Weights of a small GPT-style language model, trained from scratch on English Wikipedia: rotary positions, biases on query, key and value.
Each number is 128 + 24 x the weight over its row's rms, rounded and kept within 0 to 255. Layers, rows and columns count from 0. Numbers have three digits each. The size before them is the row's rms in percent of the matrix's.

# o: layer 2 attention output (transposed), 64x64, rms 0.157, rows 20-63, columns 0-63
# v: layer 2 attention value, 64x64, rms 0.0371, rows 21-63, columns 0-63
# q: layer 2 attention query, 64x64, rms 0.11, rows 32-63, columns 0-63
# k: layer 2 attention key, 64x64, rms 0.119, rows 32-63, columns 0-63
# up: layer 2 MLP up, 256x64, rms 0.182, rows 0-24, columns 0-63
# down: layer 2 MLP down (transposed), 256x64, rms 0.0433, rows 0-23, columns 0-63
o20 114:123097120145145118098106141143144143141124177143109149119142125087149129128047150153133150125136124104165113156129085156148147140108111123079133120121147158126176131122130087142076137108120120
v21 116:127107101148091138103108091129129120116151157164128114132171128160115137162146110131111093156144148118129145143116115141156121085143105150089114115173151107125141156157103150102083181087128149
o21 115:121143128102143122163160132117152097132089089125115127098156117116111129156090140116167151128139124142132123120140130127144127126150075203111105102155159113169143132122133118134113097173074113
v22 112:117148129075161113165122126118113142133132098150124098075152123111136127101146169140177123173142125097147124134126086119109095124164136152101127113124169120172168164117109121115141103138103121
o22 102:124118099156128155112118154149073117140113119117112107126161165136170115136111146115141117134135116159130106121153142151131074118142115110128090158097079135115139176086150115139155097170167108
v23 106:151110160077168095126129142112113131129136104111100165113089166092102102133142105122184155123135102127100118129159154137116105141122123152129165107147125111133132108148154114154159072161144145
o23 093:113125117197124137120103118123124125132105139127158124176124111151105170142183156157142154109108129117108120152155095128106107134131136070152095118129138153087120136127134140070152114106100119
v24 102:139145150127179131111093124059083109097114126148118129157095131095134094172096121139129117150128102149149112141146151160130127131120135170139110105113137115104104171145177131130159133130123094
o24 103:186154105130099178093139122134103114118127110162122124118151091129132150130158113134168131097153178156092133097120132071140111127132121099120156139133093169159122104140126131104135114124139091
v25 098:139083094129142085107120140160134153137140142073093150133106152152164144098137100139115176104137100129153155155131149112146140154119104154105095094142126145118130099138123119158155114135143072
o25 102:109136124138100134161118115131150082129136131143125113124123102138076155142148169081106109161146088109089109106102133112090130186114148136180141134113133158137151139136093152106158140125138159
v26 110:112149091151084113136089126165204115074101116138152083122115149114148137110111117135112130118138123084121170111120157129146093142157138141115144107132126149136103151158115122158152145105111138
o26 099:116125143068104142145179110085096125132154126162151136144112130139118123164175126110128139120103113156116065125130114122112149106096104166146076152165104134140153118146130126155128141147128106
v27 105:132147119132192120140105120156155114123106131099136142104157143104079133139124128135158164103103138134089087118162141107142122113115138135118102177163072156143091121091143136123133172146120134
o27 099:087121136125142109105175105118142111117150121170154157132105107156131111105118092122118122129157122136150162165073093181143093142124106124117147108103154135076154146160122120140167135124115105
v28 125:149110118146142154168146154089125131100138136106095115062119134114160112131156114135111125139140108141178166110098094128099129128132170106135122110115169169134139128145106171126159127110108085
o28 120:127138107132119149144115110170064130192109142109105117125125137113125110100127111132150113139132193115145102109147133141135159121100105141126148140113110091177120164115140084139102119120170158
v29 105:128156143089135155109144137117084135125128137139123147135120106136112119177099136111152098160138159100116148133112130168146171095145099128146164156130192082102097090144138139103116105125132096
o29 115:121165143145146155161114120122141104093090097119094115108115106103081147156142098118105140147128126148131135159165104098110116131165118144129124105143114159147161137112161145179069162130101131
v30 118:116129136083126140133174135093124151163146139131152117105114153163133126109142147099158138138104104072125108109140144105171102091109143122158155124133170131105139090117145148109103115091184139
o30 123:117173121141126159121120080158167141108099146121103134143163135141086167132101112133096089130114100169145121163149133085107154144095148126097145113124129095129099138128133128146186114148123103
v31 095:150144119079096133071154135132160112123112163133172167172110134128116119110134072085140105100139112112131170118115140170110107121115150113141157130128145110133119117141099136112107175141123100
o31 130:101144133097154188154155097086128128135160136113105130095128105168104108138146144121127112154087125127122084159162136067128147151159124148134112116129157122134086131123135126169092120138108130
q32 080:127168173124086124164104108105144120124150092139173123154132176110122115128154141096136122140114156150119147153133140121125164122099091098102107085115105132154126106125089144123095172161107140
k32 070:128120121133152068128139118135127117147090133112150127079134120130126089177098123147160133073133106130139112089102144109151119125138140134172127120151132147160109133134103146083125153110181175
q33 099:114152133092156145103122167116127131160098120160143141138160155076134128127105116156167104100128133130167086087088159123131150134112131116115162079117134178117124150148127125103117129092108149
k33 096:110146142101139117099155093109138103141152107132161133134186139083133108130141133109145095136170169151154102110165130102119082145129145093131146118135118130166131159090093148094090129111132143
q34 099:157154108153113121121145176158127153134119113122114100150093114127104170168110101146121118126095137129110085078125130164081114128147135160143079184133128129112135114110139116103146137172136107
k34 092:138130147135112075130111172099187152109121145123095158139100124122156103148116194131105106084135133113142125119160141125125113168104169110156098126138117105150116140146105134098121142138109094
q35 119:095122122118135165105114116154126080143099123118139129133136112135124159109124134118169150095134073158123155108112177132123102132185122153086092144127145139085112152152162112152102103159133146
k35 166:087124173100168172105144100111093090154106127101134123109167107124126134099162152126165146158133111131087127148086156121116111139152155115127090130135151137105106150145141149176118106107135128
q36 066:150120116162165103137116143080148115137119143129137120124095085136125126098154118101161147139097094151101135130150153169151114112093088137126130143137146119087154118111133144194115077128163125
k36 080:140137143140123167159110129167136140135126152084134100084105150143147132095140093146111131151139105140085146123104120142131134125117079159135162142131121169103144112151092090090135157116156072
q37 068:137152151182074114146116099127117118075155128079133129159170137142158124120103142151124094092138141135145118111103127105135142110128172108153143097085144125119151147108146114106176122141137107
k37 072:094151128140108154103118169132165143098116141130191130121119112127131099134100166134107107104148158156124193101139117142121124136114128113111097123123098073158161135155132091149115115114103156
q38 099:137170155177127105155101148111105128095161134139100163113153151135150113115119105113074116169150174147108107126131131100138159104126155106148111099128087125167121121136080131144130135099108125
k38 098:126120176128098115124098097108179108158160158148156098105131153141107138119116125104118095117167185157117120128125145112112132129111181117135106145103131088121153154120143065128140125115134150
q39 126:111135132139130154127114091143116101161120113131145111147113132083092138118107115101177137133100099146119167115111146168116098118153115151096100164150190129088122135132170119150104103167123145
k39 127:131133125120123095141105171136141142126144108098114140135114122140133111139096164125117105109132159096180103065126118145136139117115107138116164137170160117178139089135113148076094162168146121
q40 089:088140102078161103099178115085152121123099141116137116137144116133150119131133105142171142126168119162118117158140166110109168152066158117105129096143127119117130096146117148153123159110123123
k40 086:104096128117141130128098116115119097146108139163157108102144121132144157138180109139146100125134146167104163138114102095159147120122177112161118111107101132085178141095122085139157165112114131
q41 084:147072113116095106064112155140128101122123151151132116111113136126121138124092118142169143090187121135114114150168115134147172150119160105122157106173106097138145127138116142123142101129155111
k41 080:141152157093095110124148118157145147118116140171127150118098095141144171159157125142112078135129154153094095120100125141137082150072098121135153125127135153145132118097095158133156127135088118
q42 097:147149168097148095135155094098124135103113153127117115093163120121126127143118139088149115128174140124170120142139167096102160159116171109177106083101114133151145145132134128091113128138111095
k42 090:091121133088103099127099133129125152142156135165137118131141137144141140112074135133113101112166173158146134106136126170159150090097151179131106140106109071139126142088125124125142167111118111
q43 075:141092139133151130141138151170117131125112106119104125134125115111101118153103123080135149153119133095155123110141090133170132087133121131157116157104126184104140137148202149121097162101091139
k43 069:082158129171134123137122103159123126116164102102123138104164164074135077133092142133179132109168119105131136129131146094125142129122142115110163170143115121161125115101116150136112110080118112
q44 101:046113146125099130113084118140145085150133112133105167139148146152160124166151138124151144143117124137106147096106110122164126112167126129135125131128131138138146113137116109128081161148067161
k44 093:103144134109139130102120133127143133118103123129155127140131136150167097153107151154145131071156085098141127113107141150157128101130121082146122109161156089128087079139158171111103176155140124
q45 075:127093133153120141175116129112144114109162144115072137080130164138174123176147115090148136162121108123125112073103161146136137135118123123125112145152126146139122122134087172129113098159091121
k45 077:130114155139120149121121143138095139090117145134128148130139127146173098105085144101134119098116147100136135122122116198150144115130110125090113138109119091131189075165117142124152143132176096
q46 094:111146138100118114113119145132135122118117156135107179132149141142145121089158139093156120147156102131126123156117130105111143169100150085126138059153115172124113128171123100092081149125106157
k46 088:086148166133115100113078115119158138181123139159145125164126146165129110134116145177122094119154159121121094112159119131143096121121159138158132125124107073107111102108117152084125128144145103
q47 081:153142092123154133152172142121112122135085130121126121146075126136123156159128076093114162143143103163111119170132083124124106110123179112152123126154111101116109146130117128179083118144109134
k47 079:144121112149139129158122147104117116096119107166118140083126134138141081138143099147120132157142152095094133144140158064149171130127104125113127132095096177136151134100152152161102089113157144
q48 078:152130119112116104149187139151115096117108135144146146054141107116082119124114136095156088115118135142158143156122120176104121139130094133129139139168156071150133126132132161126125140158125106
k48 071:140129134094113108131159122113113143091110142092091127106142110107155137131095136187137123085108162148163104158146154137139134120128129173127085149120092171100139121141114181125164140106126112
q49 068:154127143156173120154164124108125130084118102124115096089124120107102131162136121156129116154156110161089091106114108143111157133147159164191097132106130140133098123131170160126119113132101150
k49 071:116137128102113154122140139137106130116113118122120131088141141117101126095079071155114167140148126115147122131084134139119185129145154106100176135140124119130168141132159113182152102092104166
q50 090:102112073117139144103112091117144106163114160117130131147127097192133164143114116107136137128102138086115147122157102172101112170155113174142135162146125112132140102123101117114088151143121138
k50 084:119122088093159092136123131124118108129123110122142160118103099120174123155178142130155144143111072109128098140140126136125132104172089137116111130173128162093095129101137148168133182135118126
q51 073:104168118103108086093126137107107128130102115127144092160119164116138158144102157141124153115120117092170135166115151108116126190152109123174160109118155107091108123132109114120128126175144104
k51 074:079138127078173139126147125094142152167115109142093165150122086150107177101118143116101076153157130143139160153118143102146126124126126135156140097150105134115111141104135139112120148154086120
q52 098:174165121119148133165158124130130146105118123130173093153133110111126109115125123185094110110120172144109131124147145066158112099136126120120113066103131137117129145099150128136180114112119122
k52 093:161115118150101139146106155094154113140127094102140118142113170124070140119103126143135141154142162153151182104125107113132154138096104105143102114126134136172116154134123054135135125141090137
q53 092:095114118092115124137149100113139108103161111138123144109133140146146109131121160104151118151169116130105159090079151122144126160090098103114154151171152167177077133134108157103097135140127133
k53 093:132147143145139121113123164136117141150086171121155122109126098155146125149101140134133147090142147090119139159088108199119122111127139151133104131116086101106157089116130153065133138153134103
q54 082:144093075131090123114134152152081124123090180130117153132117172128138138110128119139108162118105144114150150116095138139115134096141123114120093146107084152150148155116122189137161128164117111
k54 077:124073121157139103087133147142099127100115101135108117132167101148123134137071156131153123130115154156058129104127126138134133132112112182146155113157125156146145108132129177128139095155116137
q55 080:108118115134136099150068096135185162086140161113127102146126128144147100088131156099112141095113121102153148115131150162118138150148108164146112130144149121112119129133085116118192110149140132
k55 074:139146150141122155133094157151059153155139113107077126161107132162100128099148156098103112155118104133128161114179096131121089108147118154114110163141141135109109100158133131129147137145099133
q56 075:123150107106131124133131107132130149104146137094140157102140112159150094111146127150162111123150127151145122175152131097101103156120146099115178100163107162148128122111128141034144128133126105
k56 071:121111107116051123171132134128127161167124142123136082134088145182114141126121154184146115147108168157103120141126096158108154116160114105152111120098118107116137125125111130096145127141142120
q57 078:119153146115099132120161105156139124102136134174094117114189089156159097109125161094151090140138169116132149142175144175122126124121105102140106129076148120129132108147125101097119126112125118
k57 078:110145158074130115147111136135132119139157135112134180123120144120131073141116174150135119078140099165134120110157133153117149111109159177127085140113164084103101129136111127105163119131108122
q58 087:151128071160120145122097125179110169108172115141123141137090153154158127127125117132135141155085126152115145116128144163093113105128124128134108167085117136132128134101157095077151120146092145
k58 082:131127107102135135144139141116086146155154059123155142120096117145094108149119134121154131139117118113097094107142139126120158132162114127119136172140144114114143159170134119104118050148163163
q59 097:190141119149156166133161153105106146159117094132170092101131149109112138103099146121101131157095134111155135146147126108144095099119101088096142109128155112149109103102153128167142111102137153
k59 081:167151119176146139135125126111168111148101151136135113119129126061096107135108102097149102144112142134161131146145109082125171192138129137120111134108134140137105128126085113113138081161143126
q60 089:117087096096118094154105118113150106134149105128126146143124154129130148121105134126143122088143115143161145083160164133145165117106130146135179106123126138125127151165143127064102111183122087
k60 078:150132163105137119132138089115134162122159117132140099098151092180120137120154163123139119135139143103131126138079104157142100096117092120168113163147104114157149159075083130103121157133113120
q61 095:135131150136146139136145136141120130102176120142103111188133138097126132122160180137123107106112127106192126117107099156111117068138108149117105155120108120140088097110145121129177108108142099
k61 092:128155111106124122127133130124123129136159133090138128128155115160085125066151101097132128110103093123148143143152163136073108129114160149133164143092122142155103097187153107127158094122138156
q62 077:145144130164160124150177146148152160124105143086156082109132146147159123132116122107140123101127115127131116116106083116141117158092109107120150140155168073099131111102179137123104087149129132
k62 074:164132112104144160168104084149079153135080117143091150143141113136141132151121107139159127121097128098118159150126107124128114154122136100081089129096107143152154158146104152135171140104155116
q63 102:100129139088129079131161093107101126115110132137104164112140120131115103128157120128167110136168089142121117189155142115132160145136168081137158084127108146149145115113117158138138132087114114
k63 098:095113155138101102131147116141151094135131196140159103110097140159154134143101125186096101119160125182122155106135132099136130103119118137157116140110117101102151119076145149134120134112097130
v32 100:103174119180124103145103117123124124128165120126115115148156129129154094167113099143088131160150153134127112125133185146150118128164122094120125108142145134167093095137070153145132100144115095
o32 093:170131155101129116184134126125112105138089096085109112113157143112085122095158111100133096140153113158152119133147072153089122143149129145116128136131145107154152134124142095127147148125188129
v33 101:143109133087118122147125048102101160147143137157147131129099092146106112148150152163117150167129170167151117122106109149149145142098102138136132154106161111144117167107130148129107154100132133
o33 089:104137121093158105121163119147124142132157154153147146173110118123141123152099117136153139106096112063124116116097106190146120110143145128142056086145108154122143113153125147127110142124141130
v34 094:103132128158131107142113096119141111110147143113108153152149132128125127155103116148110124118127114120112193190084149130117154118080103168090123137154132180124103101112169097126118157136135102
o34 070:112135118131157142105101154151132147170162114153125131123117120159132129108133151163080111116111151091135089110137093118136119071188129152164116173126098096114089133102156132131136138143103133
v35 114:119149123149135126159117103124170199143135080127174104123126147108120099089147141125128137085109140102113155125116168113108143137137133135093129110071106146159079149127102127125155121143126146
o35 134:140166160117141162141129163080130064124093129100112116092154107119097099118121108111126136126157101116135124127169105141151149166156154127119122153165186106135130127101126110155099140102137126
v36 084:143150126120130104141147103142111129105111120119160110138115131127122114136122121081132131159126131168134139123138176113117121101104084111153117100190126086174099134121152150127122161115197080
o36 089:160140123090142134163121158107128107141136161116118093098105115146120117131178105157142118145123076084122076119143091142110119150138185106140110137135154160105119122151095158136108124163138145
v37 076:121144135090165109157143118092088109159129086165109155153153109105124083163100163092153127132146092105124143146132151128131125140118104134129179085134148123099134117142143138093166133121161122
o37 068:107148118116115123115134129132122121162132136190100098141098085154106125137136100145120087143135112106096061143146108117134146123140179165133123180129137142161142120108109106135140167143107164
v38 088:133146145170159146096122103120122092132158120118144156097134151133141145162144085156107113139064122128129116124072120151087090122135107142130136171161134120109125107153150100115091171134128136
o38 098:167123122114106115102141119123170134130149122112104131123078137099112117137175126116079123134140127123078081096149111097167151120164132101130166163114119118131136104125140159152176165141154127
v39 101:137135138109103145148132155121146111135110130129119122156183178104129148126087128090139164113093111080132099134072115103149121119159122131116141155132152128090092146146126127120132183114084150
o39 116:102151098134096166065116130181107136146169126111091123151138138117135117147134108096102150136153172115080131121149146088162132105130136120114150142101111111150145122091164135104161136121146126
v40 123:123104149093129104131125104091106108139106153110114191152110135153108118169110107129182116167148123118119095170115085105132167124122125130133152145173117146132099141139134139118132173098157134
o40 125:078130104112119109117152128200101149144165128171130117162145119124158120167100156127109132122104135110122110109091165157144112101088138147131106125079105123146124107138112141100148146120154155
v41 089:133155154117136092139126134146131133141101093130096178143145146079168172125196103127113141144156129139119093091119124158161111144112121098113090172113123131139098119148124104118143094138116141
o41 087:148149133129098166142146125153111120099110113102091159114133146144087130120143131089123129148152124172096135137120170065130119145165109152119129087122104095168186127096120118115151126145132139
v42 085:164114096103084136102149157159135127118113145151140095131130118155118114101094143100189129121148111107155192115160118155101137135115139126131129126147158121115133134109141097114078129077102146
o42 073:130142133169148114138113144091147136137117149180146096115102117185162139128138091136147142102105095101139191144122121128112108129116125093113132125137167135084128145142109112109132093108079161
v43 103:197120120145108138123117062159103136143127138100144134088095119105086137103116154152134117141148141153148119133145123115116105076148147138133100132152125106166114140156130091124111169161113101
o43 087:145113150144164133129125193106113116096117164127148134126150144110103081146139132142127123120142132086124133110099104166148154145123166056130137120109126160067117118125111127148155099117146145
v44 074:167120104096125132126166125128114116172136145175123148109129131159140134109034164108152108143155092152143108156131102127093130136143123101128129108120131134132172084141146113115122148101119125
o44 068:126117155150107133125144116139124153137120120190184090182098127146136107156118126100135155127102127126119168135103109173154128092092133117159100123103116140070111116151118111145116120119108159
v45 099:156117124131114105159126156129180109154106135125106122143147160138159151082137110117119126077145123071100164130117116117127132131150153123115103159090114171117148101171116120133137074116107154
o45 099:118163124148144177109112103147108127114136096117139140117154155125100128125091160109101169120157164191141173143135162107136105136120066139129146104141104098144125144093147127112122104112107115
v46 089:161131155129128126089086100126100112109160130106112155131115084131130106146127135143163107182160119119109134155172097128124118122098142120179164072129143141156112147139153123132097129158161139
o46 077:097079132123140088147147155141122145111119147156135139137114116172157121107086123153132085108111128131144092128094113163135140130062150108102146155128139120117117126151128115145189142098157160
v47 092:102109132132089139113139095105106133136143193123135145154108080121111111131126156135131115160179152129143104145114084116158131107114114143146135133113149171151127159120108117119094182100080126
o47 098:061130137118144095116157140185119147136128133181140144181133124122169157141102129134130157114104131089160134110078104181127117110105119108125114111119100130093153127125133121115157142124124124
v48 096:144127136149182164078129136126100144130150147089113135133085146120136130106128100156116099108162113153105131123152132120091156135165158138114117121151127111129139104141144098095146154183144070
o48 089:150095150153100111133083145107099120142124105126120095075149164060115111142133190139104107162127143152153117141134151142136165134103142094143167136124110109138105132108139130152129132107154141
v49 083:141120088134123114138119101122114111127113167109135157120152133115143145136131131112083097155138165125134128118155138113104097111174134153148138101170118128089132090159182105074101148144079106
o49 074:146099101132139120138112099148110132168147096128183164159112136133092122120142163143105132138159174121125139108079137125157160152113107100138136138098096137136109149108122114093154069096143128
v50 083:146120125136145153119148130152079124142111115127153071114112127108120119117136145130140121101119121149136182094154150186130075131143122134158172181137142113114144149097152078104124119126151153
o50 083:161144147116143116154122141068161122120117138131096132100086079112127149165152116170141115128121088093112101111161094124113144136158151094100138143153137173108150147134104138146125130127088150
v51 102:121107112108076150132105142132125173131161116161173122134133113126126155158068140146125171115136120162147110166128105137121132108121135117094175111080141163085151148093140132148119122131132151
o51 109:102125165143156114129130123149145138135109105130154129188112105170176121114091102128178145113111125095136143111131138163148122076136149148115068134115132136106113139134148111146091121091096141
v52 085:132123128088105136153122106112155120137126163129131178154183120135102136106138140139109104088114108129115125140127114166160124139098089103132114139134188141179155151135100089159094096125126148
o52 076:110133155136155161165157131131134134072082119117148136153111115146149128134121069139136139093091095122117141140168074121092106159139134141089142144162125137130125150114094114138158128159098122
v53 089:178127114173088143154126167155159116150115119115145118128129125161126129091095110138106156086128128131097155111138168123126121079139141137115170139087121153083139139151094122143149095121152101
o53 084:145124160138191133119099125126123113099136073100139110109154139112133124108098119137144144095166136153145148128184163142144113127161114142113111107157107151107119146114153145130073087089111122
v54 091:107162118069129119143161129110151142104152132101107148131118121152138107099157105090117100135148154149087150117110147126153130157116099074137149105109139098162126112123110155126096122097190131
o54 089:178168137100128151142165118130124090137107124116102103113105135131124153134127126123118132160097080149130073140167084119106098145110147138141106112172156127174123130129116130136079170144121122
v55 114:122160158138146126133144127123125130179119102091125114093161154127080104121139158107120107158094180103161127119122150147133137158106119096119121123106129147174086097108123148154108140093155088
o55 106:157135094099110171136168144122125085145117144128077115122154103134121120177173119093120139125155101126095106145140075118133113125141096121122130142151181110162141133145103128154147127154119090
v56 085:104148101119167132114088143128154142119142143112101102125140170129150111118148103123117149153111128117086122084122149118141166170100134114088120154106187071120080142105110152109127116128133127
o56 080:152125094129085144123100117119106120153149119084090113075149177106126137123134112113104109128103141162133128170162150085123144139155127133136140102175137078166157121126150158112115129132154119
v57 077:143162110173121124138111139129157140129139117161125120135200147102147106118105148087150124159174098079136094116157124142126099143160109096157127095153138157148141135139152140135118116089099135
o57 071:111140109089105151147150138125104107144089147120098121103131108195130113100163090108132135144145114150126168171120083116114133150093125133126173162124148122120159132128091097128167107133136155
v58 107:137126120122116124105130115095141146157152124127122147128126126141149130120151078123120146183149094080166112118080104186095126154147146102131146134107174089114130077097151133131102113119144139
o58 101:186130101132090084115158135118112117147102129144106115100079118116129132142149132122132131127136143171125162140109137123160128094139100140141110126151106081120165113143125120117190185126088132
v59 079:119095141151141150115170108074093099127142193136087117170124133188158144105164103125111138131134127098141122118099100123155150120091104118111113157154146122142118131103140130117122142102140110
o59 074:096131089125084112109103130168104158142173111146108118118135154083134178126140142137114143119105157138138151112112134146077109103129104148165129112153061119120134144136143152133139175143125116
v60 094:090140148183159124137138121177133124110127147109110127130122158154119121118128112146102121115103151124102161091075125138129132176123120134141075202154102122113130101105121088134138122114112111
o60 089:159135115104127140107107081090154150135161120119116158097143153098123163130162177137087144137115154163131119136131109108124130105174096105134157098106090124145122143139141160097134100164116094
v61 092:155126136083146148137139126166117139084141141106161176181083100151094108108140133133161164135145101158142119132100117151111140113150135134142133110094132090150117157140082101118134150126093112
o61 079:105131155162146088084121176110124102096121181149136112117135163106121147112148099124129129121128094085140122133122125146137078155131178115086157148129143151117153107121151098088137142154129135
v62 077:136138139146127120152112127142185188121122155109127119094159107069142160116152110128130110097120145106092103121138142099111143082168108114117100135171105115156121134168099135148161113133122128
o62 081:129166134085144157155129145120121075108099133094134131077178159142087077094149112136120103152143131144138141135153126107126155195137151134130152113123130123128102131121118117143120107159137097
v63 087:106150090138073143106123116163170140100157101159171107145109114113106162138104112147087155096139118160126126151125139149107148120146092121074139146113128126136115137095093143170127132156107122
o63 091:158136187139173096156129142111147090127093098098124117116120138145136117078141093106185106127140096102156152117153103141120135117173154150120101141127151117092128133111130099149102146134150130
up0 110:125148137093112184108117141136146178103157117090096111140174117107091128110113156130168147153158164139119114115105118113126120126154158121142138083144130128096110112088167165115115129104154135
down0 100:168128113129105088113178134101132127173121121108107168155127151129142144104150108105139094121145115126176101149107104126159093081150114116159140155155121126146139128153135130138057119105110139
up1 104:120123157132184120141156084137068099100148130105147112131132143141154147135112136140109166129139097186124135091134140124095128128079104130066098174134110117137131138161143118135124123132128131
down1 093:099156120144103128082140110131108150119155114150124108116088116108154090136121129097124108135124122118156117124179149131225138114126142148145102124132155119129111157130108101106110154167107158
up2 102:156127143114136154104142119146120162186138122096127134096136156112129126131184134128113111089138154148084132162140123109120143126151127118127093153104185086114123130098140148120091106107134071
down2 096:118080126135127133189125139120115149157135144116116149091188149104082137173146185109150145100139162143113118111108127130104144122123089125168101112129107115117123099134114137154115119112148095
up3 091:130129153125126117104149116138120134145141144136125129098102119145150116123108110078123150122117070125169179172105151123124137160139160102102076112110162120157171127135114121094123130131095186
down3 094:120121152109173100137165164143138099120092133113153125115147107105100143119118129136119119131147117142175110073104150161143136178096130155092108158131131164132094168090117130136152092109119143
up4 103:090171103137159157140134139150134072146143115150176132111139186131169110092112097126139140122135109123122087153088172109109118112124127116141080129138154101148137106120108125109167119142125120
down4 097:115116111169105125127093137116118167131136148147124153137124120160156160115158157139141130149104130174118112104111089098130121114140091095118115170130057108125108159110128104185136133093141138
up5 106:157117160146123157159145116117141103128104085156083090156084101142155090117126129111136139122105122133101124170117108124092161161166146106137157100129113117142130104132152128188155107137133109
down5 096:103139109119104126140160125124117142127191165154094115116129146072142116139092187111151123113134137112109156119108160182113169111139167090141128145135163106111123114096110128112108133129114111
up6 112:120163128085133159146125118128121143122114152120182082133133102089128113122153084099132124170106160119114107144141116120119119131158151107105151120135174113139079139123188117141104160146123091
down6 104:163140139149134134113109154142088103139127146132158117121154131135156113073123131121140180120105119164130131101118079131151080097124142105138150126125104101140131152090175135131070164143119155
up7 107:150125154122129125123127092098137116121083101134148144137141121146123123116136113141139157122121087120144118163118104134169119147112114083122168153086106137079131127211139173161097106131140124
down7 114:105092127091128136162129165106115123130104155142111148132126125088172131165048128115156106136134121127128101150155096091144107143137157106120179124148091115098147137156113149136157127112134127
up8 110:138126157090141173143156120125092141120108064121155156094156121131104136149162092150182128109143094099133083128103139103152093133141143104136134170146132133111125121118127142101118133170114118
down8 116:120144117112130137165130107151160087144126124130184145092142121118136147122144132125129159143121136113092133135100177145135085117174124130179124108056133144121093079132120130136095142142130100
up9 103:113147132112091137126145137133106130150113108153140139163098131126125164119159153147119098134089142136104135093146141103159098100120110134168065093118156124136102136190147093150132115145167099
down9 103:155067155115121126172142128101160192097150129126140134113107135109121140124108161122109133119133127131187136137114105130101125090106118110083161116118130138117136094112141123090152135152179147
up10 089:101093086137121164137121146108139105098105138084124110157158116098146143125154122163136164133097124117099118123137101116127101130167124100147178170095111157150096167110141144136095123119147167
down10 099:152094156157100094134181140135148132109143138139131116135146133148136088107103130131073134092120123158155153128099142092131144092120105118140132136152116084146154146107090107129173180098130138
up11 093:135100148110169118098126134149099126114124135109102126194098106117130117124143135125104114132119095126114142172183197117121128129148069101129143125144115113100149149135139158150113095117161141
down11 105:131096160140093153113139150122094159122130128100122107108179095144156130131114080127157163099149136127156149089116124144090141118088142116148142088178103155134146145140133132084124134106117164
up12 099:111142123126169097135132122150103100083096100138168129155115108098091109162165092093122157142132105179107164101103121108126116144115117096162149124145127146156141126177114139155127104146124123
down12 097:150110161118152121124124153148138131099153081140102111103098150104122125123134105115111125155100138158074172170128076142132116182151140122112128144098090124171158137113121121157148131123158103
up13 091:108154148127113094088130121145103117095148138098160117133148151124118129156134143123158161088110138099133126086117141110114107135149152084132123136118096163138131118158120145216133155085147121
down13 082:151098140141134128109113112093119120128133170149125123136142137132133057179123112192140132118116144097122151160133110112145149093153126157137108123113139125119117102192080118117115151116099160
up14 108:107154124147071123099133139117082121137133089139123120120131138153172172134158089133140176102141125144162140121067105156094126158141168127123147140137109145122122083142141151117112111110125097
down14 103:150183106140123140139113142116129163109153123173138119114128136096099113101130135131128154164119141157126122104103133151132146142108094118073127106163146142091091197123092112108085151128127139
up15 101:108091147139115141113174097115125111092142104098134151141143086088132160170117147128122137107129115170151141122134145146141144165089146120102108153131139171072185122121096139129117116113143109
down15 101:097179106148147158093121131109103132116135128113140102110140180140152147133129146124139117110148100136098095122145064132135149126118105163124131152114064134161128146101119160098138126156105172
up16 097:132072145132149138144134097122102115121130131121178138191142111118097147119108144111112121148181150164144157118118119114111154103133143099111144117110138127134098108122160189114131125079091107
down16 125:171128099148115102159153111113187142140108108149135136126117079083124084135126112132118102139119131158118134140121185131088109146121110114119135099098140138129071159139157149135150148136170132
up17 101:120148166153155144087117093141114121106155096119109131162138142109114154149121132109098174118141125178089136131116140107145129100143113109063090149133113109163138140132122119098192120139118139
down17 089:140156141139106120165149131124140150122087102197088112069095118117153120127100131139126144143080145130121112131126075134154097135146164141139115149135162109133122135147131092123163127121099163
up18 102:094123162142142131128106083131139154116093076118127128119130123111114152085125121133153171160154112136099122129102156153118134102121133110118199124094162103132150125144139157114141102098115183
down18 090:143124119132137142124121078118139120130122133143142160160146091116076146071111125158148066115097159155108110174113082133114162105105151113120133122145122115137153161136149168129132133110162116
up19 110:144156125115121188113158126145141120173170123170125121131116109098144087164109129157123123092159084121122101129134125135127124105103139111130079106113130156101139123127104152180089129141160100
down19 086:143118122153142109083137121153096105140113123130163069124129145131144186125167132109115130139092118128159169167088139138121094080108116119130135133152104123120154111065139149131140134137159140
up20 106:110116122158142142098116088153145088102180077132118107139111155126130156127102089101122142123104077145162138155107149096098133091128163110101142132158126162123144151145124153141108151135164132
down20 103:141115115104161137121131109142104092162119122158087140118158132157077132126137125121101119096142080105154146186096115122137096118124168145135094120153176127116128135127106138162098170112143152
up21 101:151127170116134149098105139132134111152085092102171143146143115150136138151149108134116108121157144125143189138112121080083120132157122159159125137128130122105153078155094116130145099100088120
down21 112:137127111107094139110099200166150120122112144132153120094142092089120133156106099143163109121125109076136128138107138175114128126183140088109139102144126154146151130128156101148114101144130125
up22 110:160156120123140168112162134087107098115160116100157112104108154140157118117117110127156159146138072141106120131127085157125131134161146120112116139159163124080123169100122074104117138147122141
down22 117:123105113123127112162137120171153186103102141117128132109149155093126153160096156119124062146126138117148112133157140099126139123054143114126108130120113081112120153159120160124158138123114144
up23 100:118150148103117112165141134104126122102165125120128178108125064105109116127150108114120125138158141180121161095125102119151170136130146126107089101134117110091144183163153123117108120114156152
down23 088:091091109168122139112132129143106146120121136139153148121174117144139173152124126104116088140109105112095103090135127122117109136171107153183125104127068147148145138136142151109185135126146104
up24 114:087120124098120136159146142159137142075138125136154149161124139142132112130125105145150155136109110101091116152119132168078120117113147104136132131130139192080125136114106122173154164106114080